Weights of a small transformer language model: tied embeddings.
Each number is 128 + 32 x the weight over its row's rms, rounded and kept within 0 to 255. Layers, rows and columns count from 0. The size above them is the row's rms in percent of the matrix's.

# layer 3 attention output, 384x384, rms 0.183, rows 0-48, columns 64-127
size [100  98  98 108  92  99  97 101 103 100  99  97  99  99  94 102  99 102 101  95 103 102 100 105  98 102  97 103 103  99  95 101 101 102  92  98 103 103  99 101 101  92 104 104  95 102  99 100  92]
[[ 84  93 109 135 138 149 128 123 124  84 146 173 143  79 115 107  73 163 128 111 154 100  55 152  97 153 127 150 101 145 109 130 141 130 115 113 141 151  99  88  98 152 117 100 163 116 167 181 189 175 139 125  73 172 115 115 119  93 106 153 172 134 106 177]
 [ 92 138 127 192  84 147 107 141 116 144 161 193 134 112  96 143 119 109 139  78 148 124 115 124 125  89 136  83  80 135 160 120 140 116 120 121 142  83 101 108 181  96 193 105 116 212 109  89  91 110 108  88 149 136 109 104 149 122 103 135 164 126 117 111]
 [ 96 146 103 100 173 192 148 167 146 113 141 185 111  90 156  74 135 130 132  89 133 145 105  82 129  86 129 115  70 181  79 160 125 115 115 170 161 141 143 118  85 109 175 165 150 168 122 146  98 152 109 138  77 136 120 126 111 161 113  81 185 151 117 150]
 [112 175 104 142 166 166 113  96 138 101 148 176 153 135 133 133 154 174 118 118 143 113 173 128 156 110 100 187 104 122 126 169 156 141 100 105 144 138 123 123  73  82 146 146 159 122 119  95 131 187 148 165 102 137 104 141 106 123 134 113 148 135  56 136]
 [ 65 132 127 141 174 144  95 125 169 147 144 148 150 116 140 126 123 103 133 141 106 141  90  86 125 162 169 147 153  84  92 112 113 103  78  85 113 181 165  95  76 144 139 133 107 107  49 181 136 132 148 156  95  97 191 140 189 185  94  67 114 100 117 128]
 [134 131 131 133 107 115 162 152 135  97 106 145  86  60 174  98 176  90 146 144 110  82  58 141  62 174 139  99  76 199 101 155 117  99 156 148 109 136 183  90 112 110 156 118 181 137 132 136 133 124  98  75 154 123 140 128 123 170 125 117 104 147 132  76]
 [129 104 142  67 164 148 130 180  79 116  48 158 147  91  93 153 116 119 105 163  84 140 127 118 102 117 119 100 148 163 155 126 106 157 140 105 146 111 207 143 178 153  78 170 162 117  64 143 117 129 169 116  89  87  91 146 147 149 145 149 114 129 134 127]
 [133 172 105 180 137  97  93 109 107 151 160 145 103  76  98 111 183 147 131  75 113 144  96 156 124 185  87 146 189  59 131  98 110 131 131 101  80  79 163 175 179 163 135 101 138 131 128 124  62 100  75 143 129 155 121 132 120 106  93 143 135 139 131 127]
 [137 187 129  94 147 164 178 124  88 116 158 162  72  70  56 127 167 132 106 152 173 147  76 127 165 154  79 174 114  78 121 131 191 126 175 128 187  73 135  80 113 131 127 160 169  78 143 142 131 167  72 120 121 110 157 114 167 144 110 160 131 147  97 123]
 [ 88 145 149 142 114 103 127 117  86 141  70 154 155 101 119 138 134  88 142 135 130 118 124 116  98  83 143 144 136  88 123 106 123 145  99 101 133 148  87 139 136 160 108 127  99 137  92 106 156 120 118 122  84 123 125 162 157 195 109 155 158 126 150 129]
 [102 109 119 110 111 121 120 118 126 177 104 133 127 126 130 123  69 172 100 156 145 150 132  89 110 135 162 140 126 126 131 133 129 132 161 174  57 170 152  68 132 127 127 121  63 184 116 164  90  92  85  86 169 153 172  79 130  95 108  90 117  83 180 180]
 [136 150  85  88 124 143 121 162 121 159 123 163  86 138 131 139 109 106 191 147 108 158 101 159 128 119 106 149 133 175 156  69 147 127 127 131  78 129 112  89 112  93 151 119 109 163 133  81 118 142 101 105 157 122 149 165  50 139 131 118 201 148 129 178]
 [110 118 106 131 108 152 105 140 126 107 149 152 163 151 116 119 133 130 108  77 152 136 132 142  97 125 103  93 132 127  96 136  97 123 121  86 156  76 115 193  98 113  91  87 133 135 197 132 125  72 151 204 147 140  89 118 165 126 106 108 127 128  88 128]
 [138  82  87 139  85 207 181 158 107 101 106  96 152 172 149 146 139 112 117 110 150 147 116 114 101 104 116 126 107 145 118 176  56 100  64 129 158 164 147  62 130 188 138  87 173  71 165 148 176 131 114 206  87 106 130  80 152  98 112 151 124 175  70 126]
 [161  99 131 145  39 128 150 127 146 160 179 133 118 162 114 175 113 169  87 125  71   0 199 128 176 171 141 136 137 100 177 139 126  61 118 145 164 152  90 150 171 137  94 122 174 157 122 127  97 171 127 130 130 118  95 113 122 145 132  92 118 143 130 116]
 [141 164 136 131 149 135 120  96  87 159  68 175  68 137 121 133 169 177 143 141 156 220 160 107 119 140  71  60 149  89 143 113 128 131 137 105 171 135  83  62 127  88 158 161 138  91 147  93 132 136 156 124 117 101 143  90  96  95  90 133 187 141 173  94]
 [ 81  80 131 153  91 189  94  95 163 136 167 159 116  77 140 133 147  85 144 166 128 161 127 133  92 113  79 121 147 163 135 115  93 131 133 125 101 140 170  87 116  71  99 140 119 120 140 104 100 177 101 145 186 138  96 164  68  95 106 142 101 118 133 155]
 [142 155 170  87 119 122 108 154  96 180 101 151  83 158 163 126  72 125 157 153 101 106 129 151 148 128 139 102  85  73  58 136 110 137 126 197 143 152 123 149 161  93 130 101 146 131 121 105 121 159  42 123 117 185  57 158 128 115 154 165 142 118  56 113]
 [145 156  87 148  72 146 116 144 123 142 150 167 125 129 117  97 129 159  71 113 153 172 169 144 131 101  73 144 128 186 134 123 124  93 155  62  93  89  92  90 111 160 161  87 122 121 137 145 173 124 107 122 131 127 117 150 141 119 110  86 115 131 142 138]
 [131  85  79 134 112  93 164 130 119 104  82 113 181 125 154 110 163 104 185 104 153  96  86 145 179 160  89 118 162 121 113 169 105 148 150 171  97 128 122 149 106  99 127 139 124 151 158 146 143 152 142 105 128  82 107 110 148 155 132 113 133 122 151 127]
 [119 164 138  90 160 120 137 187  96 122 112 124 118 106  93 105 145 116 115 142 104 116 144 164 110 135  77 102 149 144 148  89 162 136  69 178 173 152 110 179 215 116 174 142 139 156 127 119 102  75  99 101 101 115 160 118 123 142 151 136 127 156  89 113]
 [ 93  62 111 154 132 174 109  99  81 155  99 133 108 131 140 104 115 112  87 115 134 112 160  94 138 151  83  92 193 114 180 156 142 130 202 192 150 147 130  76 109 144 126 138 132 162 126 131 148 145 136 157  79 111 156 136 119  85  80 188 213 119 174  97]
 [109 159 143 143 135 149 110 145  76 155 176 132 169 154 119 154  92 120 143 111 144 128 167 132  96 147 103  99  82 135 110  93 195 159 191 122 141 132 143 139 160 163  78  93 153 142 110 216  97  95 129  91  82 127 164 134  96 197 110 123 140 119 133 146]
 [173  83 146  89 182 150 111 144 163 127 168 113 183  95 141 129 129 136 139 110 175  77 138 149  86  96 130 137 152 143 165 105 120 183 187 151 136 109 112 202  41 168 117  54 130 142  60 160 170  89 145 114 143 121 111 166 137 130 163 139 112 111 134  99]
 [135  99 143 122 130  98 137 155  79  93  74 147 109 148 137  68 141 135 160  61  71 118 116 112 130 107 197  76 145 181 113 171 127  98 149 130 129 175 122  81  99 140 111 118 111 162 146 118 117 112  70  89 138 124 173 133  88 132 133  57  78 148 117 151]
 [ 91  81 141 150 118 153  87 156 146 155 162 194 131 109 143 110 152 153 147 217 120 134 138 117 190 124 126 208 128 150 108 138 118  99  51 157 134 109 172 143 135 144  57  97 117 124 154  69 165 142  86  68 127 155 127 109 103 158 167 116  93 160  74 171]
 [147 143 127 111 158 112  53 136  90 168 158 147 110 157  73 148 135 152 137 156 155 143 172  88 111  93 143 168  77  94 178 174 134 135 143 175  89  93 166 133  81 148 148 124 143 130 167 129 160 153 220 126 161  75  96  95 138 124 108  52 149  99  90 159]
 [121 119 123 144 143 150 152 172 119 148 135 128 156 128  67 156 162 148 199 136 115 119 137  87 157 142 102 146 118 152 102 142  79 119  97  46 133 149 103  91  84 116  83 157 187  91 158 150 127 101 105 216 192  90 176 129 109  99 150 146 111 139 159 131]
 [111 119 163 114 220 162 130  64 158 118 114 110 116 120 140 137 144 114 138 126  94  92 121 137 110 196 148 124 115 145  83 137 130 220 150 198 191 119  92  98  62 102 106 121 115 144 139 130 139 137 108 155 120  79 135 189 124 112 164 117 121 149 175 184]
 [124  57 172  88 134  89 145 142 123 192 105 111 114 152 176 161 148 140 179 104 115 159 164 113 129  70 115 140 124 112 109 148 121 129 118 141 136 100 134  83 160 141 129  82 145 124 118 161 133 197 129 108 103 139 163 167 200 110 139 158 144 133 145  99]
 [126 158 105  88 137  98 104  89 148  70 100 175 122 113 122 143 109  91 104 109 190 128 152 168 120 152 186 141 134 158 112 157  95 114  80 148 196 151  86 107 174 183 141 103 127  98  97 162 151 119 136 123  87 124 127 108 137 115 114 165  96 150 203 164]
 [ 37 138  90 118 134 118  43 109  96 160 167  89 142 139 111 130 139  96  85 149  85 179 122 166 107 129 147 177 130 196 117 102 177 158 144 158  79  50 103 103 185 141 123  99  88 164 109 138 102 165  63 139 128 162 181 151 136  94 134  98 186 153 115  93]
 [131 137 111 139 149  93 134  76 130  93 153 112 169  87  87 124  89 149 115 118  95  97  65  85 125 128  87 109  99  90  94 157 180 161  97 138 110 133  96 139 105 129  76  97 111  79 122 147  80 130 195 110 115 145 134 151 100 167  74 143 139 205  60 127]
 [135 127 179 107 122  85 136 144 106  89 118  91 139  97 143 151 151 126 165 155 167 109 155 150 173 117 166 103 109 135 142 159 152 132 151 115  95  77  62 104 168 176 127 126 108  98 135 111 140 192 147 131  76 129 128 116 108 138 204 156 117  88  70 153]
 [107 142 103 105 136 111 164 153 108 172 129 145 162 105 133 166 106 149 107  71  73 144  95 192  85  58 141 167 142 170  88  78 144 153 131  83 115 143  76 125  99 149 162 133 135  87 137 129  64 172 144  93 111 211 197 141 128 189 115 122 167 103 138  94]
 [127 114 163 142 111 123 108 148 146 143 170 158  65  85 103 136 186 119 156  74 150 133 135 111 117 121 183  88 128 126 133 137 119 135 128  69 115 144 106 152 143 111 121 111 113  78 113 170 108  68 132 145 143 134 121 160  77 133 143 123 161 115 101 149]
 [134 160 120 103 141 126  71 127 104 132 183  88 120 108 112  92 113 169 193 163 106 137  89  81 131  98 181 151 137 105 131 116  92 132 162 106 142  98 116 133  69 135 145  97 155 168 138  82 107 140 123 159 195 137  60 181  90 121 131 106  97 142 112  83]
 [138 130 138 109 202 129 108 145 133 100 132  84 105  63 181 122 143 117 126 102 160 117 113 128 191  83 116 162 156  99 143 136 126 134  85 133 111  86  89 164 156 155 157 147  86 105 138 169  99  89  96 103 128 101 182 110  80 152  61 115 134 139  82 142]
 [133 140  93 165 173 111 119 117 149  92 150 141 149 133 111  55 123 116 135  47 140 143 138 117 150 128  84 128 175  99 133 132 109 142 159 135 135 147 106  93 123  98  91 142 155 127 120 173 126 108 100  88 154  78 144 192 163 168  56 131 123 124 139 127]
 [114 109 106 109  55 140 141 123 120 115 102 125 110 165 142 138 101 140 132 159  73 169 142 171 155  79 130 116 132 104  61  86  70 138  70 123  64 175  99 125 121  86 132 186 140 157 150 145 121  99 127 102 156 124 150 173 124 148 178 130 120 116 124 127]
 [138  84 154 142 123 151 108  98 126 119 113 147 162 152 167 143 118 131  96  80 182  97 203 116 141 113  66 137 122 177 142 127  69  76  85 126 123 105 126 126 137 171 104 144 131 120 112 114 144  99 104  52 110 174 157 132 191 109 163 152 148 148 134 104]
 [139 136 168 163 123 136 158 112 143 122 172  92 135 110 108  77 133 155 148 125 162 151 161 124 106  68  88  87 145 200  98 152 102 126 135 124 108 141 114  81 148 138 107 124 177 118  96 170 155 109 101 144 152 156  44 143 159 121 115 104 174 144 141 137]
 [159 135 123  97 100 128 199 161 112 175 150 126 123 143 142 143 166 163  45  89 110 123 152 149 147 148 127 146 130 151 139 137 121 143 105 109 159  51 117  79 112 130 147 182 113  91  80 147  94 106  64 103 116 154 173  60 118 134 170 113 180 127 174  95]
 [178 105 182 104 118 173 124 125  97 161  85 118 149 134 126 107 104 158 133 156 100 127 106  71 145 153  59  89 145 100 115 128  99 177 194  80 151 174 104 122 167 127  97 124 193 165 115 137 125 135 135 143  79 193  73 135 167 111 147 126 137 142 147 100]
 [138 122 165 124 121 120 169 154 114 137 125 169 105 104 136 120 122 123 134 102 156 126 127 191 133  81  95  85 124 102 129 109 163 101 121 151  74 126  72 210 148 115 143  97 194 125 196  84  92 132 184 137 121  96 121 169 122 103 132 130 155  70  95 155]
 [192 161 170 124 119 140 123 180 118 165  93 106  84 153  90 133 142 107 190 167 154 108 114 161 187 118  87 133  84 162 155 160 146 195 192 158 122 115  92 116 100  97  99 130  85  87 100 155 110 139 116 142  61 113 170 162 148 117 115 108 119 100 145 131]
 [115 149 114 123 181 140  89 168  74 161 137 154 145 151 180 134 171 159  92 132 145 134  94 179 127  59 139 184 122  86  77 165 100  86 178 163 155 140 132 131 145 144 156 117  71 153 149 173 110 102 178  72 105 103 163 117 160 135 142 158  74 135 115 135]
 [125 129 107  87 129  85 108  91  99 118 134 144 122 162 144 102 141 138 172 108 147 107  97  76 141 124 114 198 144 129 105 157 151  96  84 123 177 146 177 130 104 136  93 190 161 115 113 112 100 135 133 146  80 142 118 120 103 105 115 183 133  59  75  83]
 [ 97  38 161 150  54 130 102 113 130 149 105 144 133  84 132  93 141  97 179 169 125 127 141 135 135 178 106 142 134 150 147 123 151 116 136 121  84 172 117 139 135  77 128  65 140 144 179 120 115 140  98 106 106 163 131 164  99 147 108 134 132 129 122  93]]